config.yaml
n_layer: 17
d_model: 384
n_head: 3
n_kv_head: 3
head_dim: 128
d_mlp: 1536
vocab_size: 8192
activation: "gelu"
norm: "layernorm"
norm_place: "pre"
norm_eps: 1e-05
positions: "learned"
qk_norm: false
attn_scale: 0.0884
bias: "none"
tie_embeddings: true
parallel_block: false
init: "uniform"
init_std_qkv: 0.0255
init_std_o: 0.00439
init_std_up: 0.0255
init_std_down: 0.00219
optimizer: "muon"
lr: 0.0109
lr_mult_o: 4.0
beta1: 0.95
lr_head: 0.0117
grad_clip: 1.0
warmup_steps: 200
schedule: "cos"
final_lr_fraction: 0.0
batch_tokens: 262144
seq_len: 256
doc_mask: false
train_tokens: 871800000
steps: 3326
dataset: "wikipedia_en"
Each number is 500 + 50 x the weight over its row's rms, rounded and kept within 0 to 999. Layers, rows and columns count from 0. Numbers have three digits each. The size before them is the row's rms in percent of the matrix's.

# down: layer 3 MLP down (transposed), 1536x384, rms 0.0545, rows 384-419, columns 0-191
# up: layer 3 MLP up, 1536x384, rms 0.114, rows 385-420, columns 0-191
down384 098:488647436518515547485478518506502541469548440472507512514496597466566605591520558490431467431455539492448456480491438555480425452500403421539578573524439491600464506449469499531529417477475453438612493475564496500504510486406512516437495498489515466520596517506578475573591434372487432441526584590490559520420459480518459527474495409551436452428434530502482498513579491487525556604472474520518462547532511597446526519501448492466435438505463466478530517485527492448514499491505476646486508499554499552495472528543563491524524360565505560472523463543630476516506555436537504472
up385 092:516499455572483546517565563439487424498410511400435474469529594466490469393447486426526419574498463553420551470512546620604533457520435474562438516511464540491544475490480444531531395630486472577476539546557465513457423466477544600558394536517514445552486557430435450439491469412486606491491529537464487458493491464561399463490455451560547514486446527559523476494461524522476496464519382577456530566500559539543480426586450547564504544440595488498421477507531471561494509535517510474601489517424536495614487489541467455479523522462429507481463507438488573484576458531492545574
down385 087:624534559487468434406456536477506472532533498459509563414510511495512589535490476491464531499483542494487528484543516358501507503522538544486456600516417506491509444432562412514478567487455506479522489465433422479464457603510475494475499516545543566423634492396512421490456413512573500600558578513458502523485445507449562538471436547520517532549504422487538482545498504569548441503456528559498517473552443496514491436527497475485615408495556542576487535515441480480498547503506446556465477534513473533446538459453533452530559635557475565478501426448466502526442460454498444428
up386 091:474493496535468443558457539359514495533483475457405486499461501497443360474477495505511568562435538519534484510510443516480477579547542541557556536575596498527522558497437534483378479392507544516503557509538539542475554423437445438457557456507527423484618520512503500477510501506534561523472486492457516511571472450486532495459497481444364561582542526486435519472586411473474436421438543447606485510483432554442491484543450530564452434529510534452521576509381466561542492536623509475574412587544535427551442573472489474481551433491521482477529506424577462486534545497508494492
down386 088:503449494537473456422482528575366574494475499466575494541476453564428582567509601504470518440487489521499539448560551512482554370459425502401581486490515537539442475482563503547492469581437503534507546533427445460420478587458545571523396587477531488489520466472523532479565461428475383517539552459515462486409438441531550468527472496482493442496492518465505388455508479525511634453527483523417547382475559479590507540518577495438545520433436484479450523563578489558585589502398449515504530446536536452371469485515547480513455480554457381674551470542476498453490515407522477536
up387 107:516635452437490522477503382487520497524505447539526472519500509588454585509524519501536482569484519543527499521432518532506530525526543526567535421510369560502527490512525409493459489390462508481512485549459509453578455456526474534555430498468442501515503554599389471475467450481471522519559437468482438486469461444479496434620476492464560505472509495475422488485536469453535485530468514579405503437469585531513539534565524494467532533509595580476542479462537443495472605521534473571521538488405502514505450411558475459483514559441543490587502493426559453474508513494542577518
down387 097:543494552481492521460452537580480588542502618531559531575538451413458509462504521439573457457429519581467578509515520548459454424477453514467506541566560520482457415525539564536516399425477420515445440546573454531488582455474498486545656478478591562492553518632628493526617445474540473506532418441396505500463496486534522450490532505527503550405504458519467577537463520568421589562573389451480467527504497562577410463515457493477537481548509405477444589452450461523482506528510431476478426423483497415516560481566546483516487602576493439559487554531543549516541420491459601524
up388 094:535529408544466526588493458518502445482380513448518486515583521503579387499495461520544560526495512570478515531562431420478541495604490432456526536514466522526569587488589415509385485487458566426448370522554443484499461482486441482516409475515546597490571446538440529598544436550418473485371524453582522520481449417539518495591544526462533490480569514416478467500606540507577459516525500549504513470472508493438514425495484544544481455503472506620625444457374444475485447474425471495536552387364574551496565457537584512486581433424456578500564468570448485496580478443475514455
down388 096:570475558542468408547451569472464545560428382609492506599486520503464583492544532448480482537525455568454478535432494562517515480535472537496538495592558500563557503461483513423567531515561586611515607536507443396446417599422503549410426474539471563490526478486456521483579510481482464457501500471486423473450537565534535480477490606531528471486552474554514449476405476477436462472495537502524579492523495524557606558557523537503496475450474350529502431483551479542436473545455440503461432475399482557532409380569489469606489426488495472571526465521514571491547584479534540509
up389 107:511545453453480583462429466458487476519575596482428574403429473529468537501580514498545576543455448488449528488450502539524499558539406471411448501539622592492494480522524500583530467540529507435486434414456501483478553521479513446472537515497490513549573482362562518487431522495482517540483522399454473539503505470485450490472516616333471517484522455523476549436578460543564483576466476440450523458479427505451623535408582596486486480440451452589571509495468441433486541424478497559464502579468532531509457524509583567571524426418526506533491492420520422464552474432485526519
down389 106:484571513531484381500464543439414559495537522482507510527495419495490544522589513473534549470467565495418522423546534518454521515593532515523544457555521571502552493532470524428424599489443568506506419635568543536527480507525428538524535451437535530539510459522379481480548499537438574474462468410480468516521581491509440418479500481351496575542509563528503463472465463474479428392485528508443498471491459504495520441547405477477500535495424587436577564486511452512517505431445524409518484439521443490433517448443502492443526484455480479444529534446507487441496438538411386489
up390 103:610440496593500571566514510452462508462511529499442476562436579487463445485554460442488489559482599421523630486518535563515494540449408527437509491537458574518464557537490555474492579499507520538491634457509524542479631573613606424491431533359494463556502581483537478579476425447439510535448512423541544539476533418517503442515587480574470492571451464487494515420515509530562438454520516523483469421460461524531512453450503552491442490517408531421465570466546491464575501498519540496535502565495420512486492544472476483485447522571481500457455510490484531581486535508533560488
down390 103:581524545517400524483532580511495550580478488534448487454580527494480505472555438513423516453628555590607443472513551427596563516514546547496571488539513496570572514530493570441486600458395463570377446451466498516530476546407485516493521571476402481490459466524401532352499496527496442458603452510477463491435524538393510571501499458524529526507462449533552432465537535443541470561461535610524474528427601472522517536432531475511434537456562511580443409503458555465457561587462547445518500491493542486480644492443437442450508585548539418486514596593547555426439495483504470437
up391 101:429566557484495471574488452530508488451537406491380513489478544509518557503529477495460513479523567537504522525430554460503373396591503423579502566475536529427540506540491491472564439504565576518605560548419580576510668483528368490551571558545450480549545536567508473512537465582510503393451578575476438399475434501459451506488411567492515533471471465534497491493536551559504547568497527432476499427521486465482464513410522450471544471500547441506466484527465494488553436495583495564506494501475449541481481473447527460460536493548467579555498561560472396545508495532517535459
down391 098:575550503500583456453529477525469612466529541500460521532550434520480565462514546547574509513488527577580543523513581425449485499517521467477470538474532555523545503578517498496492524459406486342495428523562501547463435563542548463372537486505419584523587423372528524503504521508526493555528494469504543493469520512496505498603560484449521530585470558449542611431523570529538520481544581448568544376593424418473412400474596525453459531440391488594557438485528450530465505485524503448496559509484561509367470505515471492505581524540491601466510469550479599510502392517450506578
up392 103:502518501519423462513595522456498528426522405468461463480477512451459535548398521520479549571401453495489469531489519552439530541512599513536461396485592487421491440513541621541529391514535506507536485571498531545619480476568460469547504542478430463536376517469514530545508501545512470533490482514539466553532478555542472462495517476465567481429446509461463542452479533508452542507516483507555532549535531458500469466466428429480564527455531568509501547413522530468542426501574469585568495421590570615493530460433529501572476513534598525500576358437527474463481538415452489543
down392 104:479622491507512554552603504407469514470414598494508466456488534501494500464496437546509457425582549478463542475496552471488573503517430455494477583535571492532464429461560433467410496548485479561496456503511494621509541462415571459491530472518539460495532411471582511512570567466435463563481504561460347399513467483519589410523516478563480507511432495556413557557433493487475479590441413476503512480491432505472582433539510481419468443443552395449488583538517485443450500511451508480482496519506483446491499497585501553483526440493500500567407462473521463508373467589558551530
up393 098:507527530431429456538476478491420429516602519511432513588485517534533515520449469539420410496493523427529479564512478502528531511571537422529434520477422516551571431416450482525472524472476511459466487501495554511492515414518464624553455555495460451496581484444487520495437510520506469529469447459515503486556531553549482529569523498571498478599492521437454462460476441539508408449580484559451527546463424454450523514481497562649590539476412450472396465485484483394522529564535498488446504471586457445504531493526407509515561534481512473467571577569556479470492543438433403537
down393 101:588542523498459546514510528629495573428487524515444439559508521475560495457515563501489426483453491573403425396559436465538512478537522621524476523510454473518499511542515559540479454470557538502490509522443343559525553534517467521528458449496444477508495540428533447442479521441463487451487512532514570592543553479530490482607538571491407500619550487440473561556351511469487482509510589449514632543480485577450495489382549517527439456507493498516488502612499531495448463581539459448573465465558533463542552446502552550430458554473541486435480489598507440467570549404495546548
up394 100:452443597460551571507462505447508584454594537537367526433574514467445510410440584538457539559377516518486445530415473477482404628468549506605395496505544538483470484496492423639537493489520471433398471498494530503517500509458592514559590515447463483461474600447549554461489590453598472466444537563588479436445533446384491536471558548460511495518514419519443515470552392541523457581525428527484440537472453490440527434465551494554542476539487404470454587484487518486496472433530556539552471484459540527585468462523545561517475526553512579547488579555587529447534580502541518464
down394 100:494540515474532503497588565454519500553454462548451425419447528428460578612532406501434532441597516502462502426500521448449476465508538520497619564516555461482472499474529453484424446438482461469440505386520385512443468476621430472499522561548520479505494498554532454488522448514403464483543538559495547482527461534558525526484561486461440427547480501476526481569410494600434469515513537572618554549405475547477478539436546436496524493438456541506479472524575460487520558477432463478564431448548485413501544582464570514536477537499460567512437578501493536400564417488460515550
up395 089:400517429545521519520456544511598522560436452444470487579496559534449441473489546537509415537521433522476426490531612434470431505495495441635555626500386621601607526426526542436492553478538520551514494457478474421486509496552497589532615546449536410516541534442563393519533571532486419575512529466456498463432462539453548474419545419485581510459509527516481488551464450471473506564420510503515509488526551505566481597523428541418571602418394517342459484581468529421441511408511542597443502488584521441430480534502465576526505498462511502489490442491422423455561477517445580432
down395 086:481472484567452486494555551464488553492537473541532522466508457477531472516431444479527573561591446556535598568511528525501489411425527425524463401510527451464493523525516477568513532485545462500514469475551421507550456435564458459484431468603444485476546563453412511524471512420443518565498458485539463502518551530312444397600440577519494498502400467555627493492486564493537527525503513497544511495429469596515566507482465539482534441599501529536468434532511373515441558532501458413541441607545566506435473497499435518547554533486480479462579546575497448560429465527565540516
up396 095:496492442484496474493487439546545579470544527522596470510489455498475458610482557493440502503487533479547499554517507616496444466546524491436408495449455592472569567616532477544533450480362425475576475498509508545599542559460486503510493483432509601483539585462557532450461343530447435417527489520537492541521506532410600491469443479499402426413561555535408463492470488579563530542520460620417445488501576511523479484472478457590479548630412493496513457522434561438545516529453494532586450457532449620525547580462461513524486464472462522454488514537522468505546468472619541506
down396 093:552440577561462551468595427471533453557534555512501499557523537486446342514509465522552511407563432455559420511461526573571473489537460554521427538527531494520465479467541564452450455430513497445443388481458516490467499452447542480529531450552587501558460454539450538566498574552490488460430477457442481483521546433477550515369504367518512559471555473556558498451457423498474537460494400485410538509450454510543523419507543525503448488548517496469497511511598504441457541558553552525486437481488490592518464616463597574496594462423543491523445502387497474502487550429495525490
up397 112:462593511440475471513526469472456443535526521487554488447444560543534447518551416540397499542507452615449490502511433429545513504439565528561489467536511352564524442490497532601430412427506452486562460553443458512571528538475432451509488447494529465555437394574424502484523525538524474454540473555496443443556541440456543573531450580423437436529604518467564497451455506522572462485408519491570463479489526473451431443485487499473512577496533509474521528572522447502474535484545503433469407490510500511518536484433506413551506455471518543563551497489520499504440439632568503555
down397 110:570570437500457436468514498469430558603536552621494529542562551495442459507493512522496556382421553462500550576491432582477474555567495544429562520565614479496523502491489496533493502497417496571484477393407456537510511467486477440571493496488410474504504446520585431531512446516502533528506499462524479565562560507464608512540444475593492457442508551477494611464583579558457433530432590510479550527520453578443530527577490537490388475481620428486533490575543532465513485544583411460487412492457597447442435548488440516538556448548600569481507605434480594497504456527566486557
up398 104:512573459483588451476541479457447445494558558470498507524536503561436496471482495529590542473472467456441387457412513504466449549530467453499492572455447539484457446555505573532469540469452487424516445484464435507571479436465543493389478428484527539437511490541471480439531483509574507549522466418546489482508499429451455484493462609459550680522475560401520591497457492514515501377465576444498484477503540495527404505587445481540556517505575552446534536437465534464485492496546539473529474478505443475479578516460520508564390441514501454502478471493634494507500451533456537449
down398 096:544497508389484460526462481568484485503592463418504502584473484484514485514573544468549436506483509476570536429505494538504521498557488519485465527503400483507517594460488563525477468454457595458482488530576582548506486538516528506584426469538512571429536535457517480522547496542510555502535467412430533480610448488510599574440591449472510585512428520415447313606485492490496453450488472455488499527542459589464577509576467523509492539479528463459506460425579459547461502479512568547527608521560571482548471500428563562546555473552470578449497546539488450511447477464530531513
up399 109:582502525470438396480508456458519516548591461493582436460512554486451549500418509435575536465502525509526462522553547511449473520512495517580585519463478528542502379564485536499463480444521510503413468533491492483480495458490552430447599580449502421479483556490455519450433434564436562558475492492473603425548539421480459481472517568419407589475457518546486496505452511532548496558417453506506599429504468562362517485426484585478482539513503493455448418470490534574435505520584479450646515623544512520411593512603449520462441513435423555540449458531441416432544467520502574485
down399 114:563516567417433515457548459469571455501529553533553526566523561463666496488436513572483467549549582460412534542350446516516491458509442486466510501446521505525478558441483458510523512516527384489477462437461559512615496598412476470574466400544497501513450529520500457380614576443471369549459510505491543553431476568524539463480537572532523469439512514532466493468472477455491500558613556537581478620437507416504501602447454459506490436573438373459426472446547490497551480558505536538436533446522502443463406394577575454570473579530504370510403498532553571564495418535504523558
up400 098:402544510572540524483463483528582504420467487524513594621462544515489516453473517445612429485449505540509521429442475448412447515569504549576461429484547557539486495482489492488528531436479432463487505452496527501460629457584508516491524440476486539496568454480450586528636528525637533522485562414525494554484465481431561472427503499481480535462459516406484459459509463484478490435422472517466537524386491506555535589537516550463589551507485507550525531467476427445497548453487428555560559508474529543556506530369554515493484495491445474445488534560485477497517557514441481519
down400 093:559359455595508533506468479438454478376422574527385541519505439481528513458398453524543472515518566458551506497478461514492562445489534516401528397488579472444493454427524455484502482416387455530448501497520492630517490536513481475451513540518540423514518495533527566521478503467500462545585513540553452531457579538478564501533497521415594438506603460544468499548478513494455500537568455456490539489568500549564560512529423563519428478514536546410514533417572557701520480510490464509388473521518593536440545415559410526487526468416549603521481434506538504496486491474530522501
up401 093:516587448436513512541371555455508502513468553531415535480495492499572527483423478394480512455504439553394467516579551511552435553408451521464555540463557501473516501497451504517462433588404526511457556598537440462525486536518542428440433561524484485457531510494588543464475457536535494474496545503516540483466435516515554573527444439541422546607486489457473510510427482458508422545536524454492548435512478528566395507478551471565499437523561412455536403510567473455457536466529480428463569498502483543437625485479472516507468465508403508486628503545561499499465534427443410458
down401 095:455517485459526397523457453491528542489520489632389584538489531517409555451530408452562552562506569427412548428646546428446553432517445419483468469597505463520547508517508545478495476453477549459552435505538615482424441522469488502463472395453553491563547481474528416487472505554474478557515508524428436499493561460602479500468505465460518449499530514491524500479523399495593485587390519443464431508495519609530544522412480519480455659493478464564440516570541582458561521556523509458496558481494501497513526527517500502524530422538597496550423564459459593531573558492471548561
up402 104:529526474603475475526539518486498575526541457469512454484429460509593407528577522509460480470592556522471519497572540470541523478458472513458480446457526429476479496458537555454491480453485531468438538538512451598475467523521539492507418576439454439584534502443467541558580401524464425493400517481418478456465457480504542546538468489491437504516522531433600550554552570435530478412566558496510484495545435467521467491496521535504488464464477537575539443407651613459605495458553472565394505435499456582625499477494486470535478476437445493571510541512429520485490475580505487497
down402 099:480448476546580526542460511510515453522518569515489440567505578377457444449585501488430498503443485476502574475448498502504532493512489507424488476485514437387492611490552520418523470546502419533574482544494530570504575530484447481521506392450609442468508509565379364465530487545502482589515317474537448523494414497581536597468499395518476513471565497579542489498511509532560426487514426476509529557517552395468497515455521495511437497508506552495497379528472578403451514545530506445455483457550600437547494522627534478466525500447461547565490484547494478528497505470514513516
up403 107:378455530533502610598473412483461579484606594417533479598572503518579457508465419535506550534507456451400525452480563524523558523531540559495552551510489513474532470553439485552461459503423447567478405408448477475566420535564407504522437482498430475470563495480521481560422538494434530477401478555534604423447502500555588473562544530576496509544583569509489546489441492480489531491562429569526466447528419549525452447518584506536586489482544521486529459387572514521437446489514589461482505527498537473445560454573468533400556446432521491452572494532544474498491553485528577566
down403 107:513476481576485523506519515506497478544462505514501484527519479522581440492430470555497494449474552604563474475455532521419469488494513521531488531396485442445442492428463529545400531530447505477496499565578444498520502487544613489579548491536389416482516408487531620436518446499569523498465551513486585499479590470446473532524514503509493497446565419512541529508483481471471437518544556609526441557502489515505512464467538517451534511523543477500503491476513440555429486539558498529506479513479484514522540496518463478616465540508628515452494515469555542499491472424374435544
up404 100:453466457526521511563453481497465513514463394549550559568441492500561533547402499465543520448611376555462536444565466552505514548468562476500487493536405559401482448431469545420466515584470454530498531514468497551534540489553517473493554501505524467545471487438578518477446471518501477481486532558471453522540464434516502515523531469529441510584547559462459479409606498457492553477549395551432492442454512422387566512532608454508483508485483529559509566575549533596564512469505606392409496391528458487519497484445493433387502475550503405530456535445536472462562545662485520484
down404 100:418497437452469448560510487489439464470516460516499497540451507473550512465539527515498559461568567518556434524425468538545528523517472541482553538589501532424462424489544497472516493522446458500509426437513483397513453494496457522466500512564525535518531507555451577544483451575497452460537603604460495440470518611566434518508475401569569550470508441440550472557432540539489555472502501454513540489464520544512552526492476495542529496484489572533582536562563454615514472509594472449547487528537475460445533391476481539604583459473474523526477540453542510463471510496518471396
up405 102:466471493551519533596452485521592489451442508437461595423535573550512645511533464389513420566521507561495398401441506484492425417493473505517483544420495568444617507542544506544468528533451487474548568529520525494498393524497554453421538484453402526461541548553526553484460532493605503428493590565511472514493528454484511569527462432540521408437461571453538436411540415488480494532467432484425508489462486448456473467499454490459568504445463429522473557433515477464439417506446469419526454588417576499507554526435569544421549477448403508514562560462436563449413497495497621484
down405 099:499334505491527443459459534480483537449535543550553443463470491542608496527542588487532519494545531478475475409435595504493519488481494460621466568551435513488556490500473532576457474500445440444520578558460425475489462526571511504493484543513451595471561488500505526503512478460486549497467517432504589575511493573528489480527658407482515399461616529423460474437507493594513413544488525595432455457499487537486505479459479492488470515511419445435461437493468539514452427464492486456558524549481477495529461489496535462523574469485500509604576431462433554450469483460478451441
up406 107:560436503483379485467479472624550578557473491480522452411543556462400538548490508515408497469521421518502415415496572559472401498458496514537505559571483527483515388467475497502470430499473475491561479520475483546479497494551480437515440415481473532498489562479481522458634571547527506476513435519442547397448485566579432504514476438425494533504541534573551584588523435431514480507464528567476515497562429559555537485551507470443485464486406530578413439424390470442569491520453478463476510486527465465581585468410497547533637461564504571480484578488560513485474466546505524566
down406 108:422485509512482603478497479563436424509403560530500567453466564445471527516513474527533442531422503589467397555572503458507498447481424507554599466555423569523510514492445495463459517490557391518471585512472458530418418486447543468449543498487508430450493559427436379492510531549586501435529497499498475513569459542502544535472510418497580467542481560574477492494598531548567529548466488512517456557484531546516484509452488556552540443432474504539544531421432491508445445517487499481481520560474495512586418494496497521472551482405514543480501556477522452460511536569523536487
up407 095:478505500460495466577441468500591468527556538464494572489447526534485531529561610526441553477594465517412553484484509441456542464497503534597522494482447550469493563426651487543473475486527483526431507590463437437462546467519526535502435575528455553514484512492517491479471581499530555472447480457476470434447617572406515450492578596411496537492414534498469433463492444497433437481565435515568463577553495505440496435520578405529500515425442452512561551542544517584473513407462589587493541479574471460529438606386514526526493421515512469494542556491475452560533531455433448493
down407 099:580582455541497527530530576514518518475442491482582609444553468468443484481518477487572593489443472566471509517404455551438465423621479501572496491566557509547569451487509446503506554457561480570475627494486543513482498486485464554467484425596416465562557401535458481381530523456465485352437473506507472526508558477489425497501431582485531484527481519511528481497485522562484467424406431531498530568501462487430473574557546465539471423498593557483457586475522583441569469478537470482557542524476506463530486476442564475508456496558505520530462420459496449442502461607535573465
up408 096:465527502457459432412501501507547536417474538470531568534567527548542524522507481462445558482510472496507517441446436560521641572470545511590496549466512549571527510610575442532410499485461516508474440551481532550344577513540540561539456508509415571408519426490458503431541523539554527478513547556518566389519453507401514539540458428441527466600552541577504514532549502467438460569506508579484562542594477453527528521462542554609550475520488538501405563562459411480493467460561442525480480485467488545578474507451470472597554468476603498511610541548580490478523442586528512581
down408 094:456530471601417591495463513551487550514521469563520521501423545503567473474588490491509448528526542602514515465497505484470519441457454496489546515456595538546530478410489579472473507545537484479427572457470508466486498577521574460492524501483541524522532508512530548585554518411494461575456450470581422502497423555595443465542424534496448548555470485462456559457530447397482490429535495522428422456518533515475515454476484472496509542454497405446556547486447570500516529555500376499512476513524494469481579466553474405470552433503527558455420526485490482500565491405445465500
up409 094:473402475428476466423506565479581473432659540572482533428470523472571485529572601564543528494469474527590425564586509511540567495513510481474514505559435514448532527498473477537500424514482446496520454536420548587499438508472471572571444495491571467460421541497547509548451604435486503599502487454486413483473503486505448513504554490561416542583518601439503438462511494599498498507597548579525382460467516510468411461486457493455488423448498554547545423531484519483510510432476502492453505563420500556424467485454587591543517449484431538557503551491478580478484429523428454485
down409 098:444371574549517480482538524580562428560556485496489497540593542421559487515485567467535522528423458431576460538461436469546545512483510485482410415565529499399533514448464537529528446511535525503529613555403514501476388494587526524508509442480563457499514477558507421424548489487503533525454425579609475455547521568459565444401518506507550498587516578475455441417435505514436501477592514491504533484465520510546482445533490483511532454496492511514529522504475466407556464552486624498432536438582578494415434477549504456473468477500519501483532521486450448449522624554463497577
up410 092:521467502506465493482550444601513404485487463411561557416523546642490568567508434466498550508474508561489468405506486533543430535382426457540562497473483502485559557582476468502522465447465437595512538584560484607460584556494409437456480494450436530475480576491557422543585451473475569512454470472524429536510474462518449531588425632457440430425469522476522520543538387577431553489537450467540547473520551449436533483548515521502496522506519438494522593451475497508543519493498471516504469522533415614468498568464591439500470388524387521498482632554508581508498453484628533517
down410 095:560449491583542508499502495530529479521442450504519552566507422501516556551474546399544462456529544540504510498550491379497565497465494582498495510444486491407472531504409467412480503543558510478587412433422564426493463462479525486403481536523496522458612491401551459514467428429527565473451495420474464486589566478604552493636550548549489484483448400476436576450517466487577423498505473515456564470477534481546415450449476472427419504502478606528481520500481440539488499560447512505541511508492475386502466585422537499479456540461493483471511534548502493523496450458481486548
up411 096:508516541479525467522504546497372487431477430514558494594525573440499561502412568516505454578530535519515479578469509507501510420500537485495440511427531423476497526470470390508526547567476475468478533576490551415539531443452590514554466469595474450505515487472427587569485538576449428521462538437428582481469518455506469458437578536459456430534500481442520551432514456428575493498557531519502496485540516513507505482543490523504464441545539506532533435527558478437467498559492520524546474454549398511522559529430596539531459509479443473498510568475504525489562394520524449557
down411 099:540475426455490450469442497578474497422496554502513550512398459452544521535439558581499514472506522521452479530524522524602525464485509474454517544390518435393539416451524493499521649630481564459475573500455518536460480523537473538581505511574489470568430567528508506497525580516472480478573496569560518523500567570489518538423549451486575488616467418526487597513592538477571518573562465567513573497521459462552502520472441418531460519518525478494451405543471442516493531572432551496473555498541441441545506445535601549557477426557472453486536516497464546479609395459553545528
up412 102:477481419560533438449526508545543443491532537476511422562452422566524582519517551508440543435448608559496564504393485436465454569495563447529514516428525467482401454519506493460465512476467430572578574407396495540524508449494528455557551447487398457508512488575494567505476447587512570547523520420436500587500597611562502440401443513522579492479517506538444549426489461599457508468455516441475481656514457524451500510504499411514491444432523456444496470372477456495494408433512612437464569445485518409554470491543502521558492542479522494395446477432508450438546514485403481475
down412 100:467510498457484458467436510484492562524503464520476493596552529444499509537536507556490462628529537412477543519488592492573567508498391520551485510515511471529568508532480489592445449440506587416562441633481479415491536512487431381492479518474519580553434482543559512572479530547476544519414518421499454477488533478418553444439477516419566509511386433526626452527524503543570558473501511553415511489464515472517441456502558496525485550636411611475472536528552590553599561507494533445517597563547467478481483514453454478500531367448464466470484522403486568478493558484559473508
up413 093:502410420527388536505432543540466441527428437466558434453566593477395530577552516455514530487481488507465500438469464429562384509484495490643418509589532520503508433401599539509475512524576458538572532584511542531518436384448545485435358477503485525586566485515446432561508487511494542521580502464426473551465497469469477552534539527493456417538539496443468539495518610572572508484407540579451426491493604478440430493519571460602517446474566459565517500503491503477533455520486432453506478474593498490441544493514539513451482438424572524525456559532561562470448425524485459539
down413 091:478500500524495453529556580586448470516514517579502477400516426441446540500430434537556464550473543547433439639540499560486552515530480548595476555529524576440499507510452515538504512462538433446461559536479503482556429424484489563492525544373551558426452494440439480592460501653519457524491520449429491543483426520515454518521509501603474404554569603471539538490454532470499504443447482493610525577513464574497526503548504487452395426447483520572465486567414492507465510392473541483587463523539490480555502525538470394520545506541579582498523594522577505488477517499563538429
up414 088:546497456541382490521442439512582399562426541536509455551426456596470480457544509484555511515472401464460491468575454531464547546527449488604472583658423558526559549526452594482587426411493488452483555426467533410446584530528526504526470386530507484431561541491518495553443546431443462545492488440495472542506454540574426477516554427420511514476485519410500558546450499552468453488487506553471505482467526558433474620489524540414477520442475513469562437540558550476449420549540510563540503455418468599484441522524498507489490549498578404449422518490462453509636436489540530519
down414 086:490522517512544461414474518434504514507498486546493504571541581470530428544568435409479543563569459565509480524474513454530484465477487516478553450467492478443453493525495415503519511466461562540524449502404442530473548499391478465474532495512470458455476497539499474491565519493495561452472373564478553408465523588573482425520480577483483502456524552529497399432498445537548557511532433536579595452479426466530528430464610531556523622477432435549562510526505481499525542587472466417526556558549445414491552467383487493578513499490532526481464455563505520501541488424538541527
up415 105:561471596454437482523487448562577480591488557427521487564456463413508449429401508519424509429436462542481480462508499543578458490444502449493514539567440572566514475571466500551569438495533455534598497497416484599408518523561465463511561417480575508481548510455569432530615538538513507521484515482493491446462432477554568453509512569498549517470568511485405498504512480524516493482474476462517512457493575386387529490511519397482509448426423452542523453467449478472446514556490541486427501433532436517386494525470481570585534499462490457541546514498481408529595482463511468476
down415 101:443561521502549469513453479604515441502554526408460518440553550405614529516554592470488445479547498453511460495421491426486479516513512485433470473507431526559393471580559504543471462414524501494524509497454487409521416611414543604526494505542461408485522457420485595539506400478547545524560529526515523576442390499461527527474405435610582481512449432500528596441634452421543584506479465431541525558478547518494446537533569522473431517480605488529486543485495495479476466556496508526578581468448527548562521528506526384460452491475502495490491494625488472555493482459556404525
up416 102:506530487532473532511527516527424546613462445495495455492511480482422466566560392567469484512503519516468493512456581414555558454496391536489469515612497454436517515474594514468504534489376503473589570560513594557531492520461484549571501576493423570439476513538498489506596538577450443478490518506568516490556563492544537469479517452394501564496460510523452458495490547516480524489418522468431502586377514444577508518465461597550539542536473499520521447475485516529537487594486566528611529458490499372438459516538527504490436458558495430554455567505554501609522539496507399512
down416 101:513398505572467483453440514523468470545540514494530500557442510572498494539562639545464541523506401513438582480574523494421491506444573441496588534393502557427420469466430431441560553540496470553579459506478393501436521479568561614473568516493529521461542438484552431539522505467566476456490465532463499499509451448479513508480513468571492461542557464533525513525588446453496473491476520454514633446538575497492501455592455398505580445484540448495461447470527487442518549590461404558474516591494426575550450484517491495487499536537508500406407476528513516494486513511490499458
up417 094:530453485612538575600477448527449586553472532544570515533511585524431494463555521500531509547444578507532458610454487465467550452496492514530479510503533587552502497483446536500504448431480528437433514540472449549527505563478523558441455526509551526463573475439536446609506423466591464464385412521527526515488464481563507467521543410476555339519516527447499576418374497455538509473510512532443491426507501467432465485465556487484568450553456470505534557468462500500451526461545469625475458510508425629458565550493456516516526564458504542435498500545564525445527484515506447482
down417 092:516566501388421472466447467595553510527491517510555506451480474500493483521422494481472465470469465426493478469473520571473542521486518404434536516517580409484482529635460456489467546585569476490593503411547510548489430499569519490481436507503500501517577497526534539527589583479451530567537467609499400567515544507484586563472414539510557493506445541458521525536490540482502583540502548454583535512529507603602491525594452474594504470511603519534480460494547474524536530449459552488506497442540441456389427517485526352576514534459548420553487511459416465451409476466478472472
up418 101:456533477475536479516468468392600488445505521516485559541477500444447524474538465494470434494466462545505478480428469510606520567346524525528559566538518436563387662432507534518533502471498555469455463571499560519461545461516511480552424572500474441546505515450482477438522543469542548537466518490591494454553633410475500495570498526488561479624382508387474541518464406495555400541570521568487437471444572447533505562557477458464515508536476560465427494410564523547533510582501455503547512364424547496454493490533533511503529452452550456468532459474445453502539478469494429537
down418 103:486486441553547472474502414646467543511494479472503521514525547523457449508519449479490522525466474467446459434624518464443423471467493512510504535600561494450557502494557488426439504485475475525553572502547466488502483529431457429551561406564590458513601405586496497505483588533522519490527560464431446445540460530584467515492544524502437448530521439538504427462495508480430663483461501472499526454480507471525537548626541424548474463433515477551479454508531532468514526518493450579498489512536422485446488475572498532526468398529468568517491640470484549507487421474586488423
up419 099:442567543584461522493526482525414408542421479451470431481471523504543492438497593533471478489461508478455510535671493461517518411591475461491412491447533548554518414463442484503586537474522422524515511483469446557457455573403525466520504455531557535558480505477480542509481568497441448525412508502467502576521389543529424468517473557488530487449533595418463510510449504482507450522447509488552457457430600480416534374571485488442514480455423463506542439442607568549469436414512451458383555513559450495570515522493408482487533493456567573463375560465635455465525494447428533406
down419 099:518540528507473533564498471477497490530440557418546513534429525539430471492563609446493418617560557436604556518461574607561512477591423489466509535505516521466493426506558493496548510456586492551504539482540545454522444554471479534472532580441513571563523443539467512582474578506486446579548541570401557539511411483477460470529514563489605461415546502463408377565506523444463539508459477476508449437464554592518610571516548471399534459445521482516499531492494534520483439512513560547479473507534478428542584487457478505613528533465497487577584566491512533371395539491520533482
up420 101:522474459486478566422426527492506627575474529554453520402453478575433532437472454580394524494462466472527508542498463495565481443418430491458380600506461567400493582523539517522517479536488400531511479546605498443564500477503497492582537521438483452477485497535496525453574472496509560382555477480539508439411434535593502468528473574440500456459398531517569565481557519536531447486480458462614552531564556490482532460481540464425492603431446448580460566486330490525517520489503477523442514519589536533545460417537540549546556469529556587430449401484446483411406465526463445517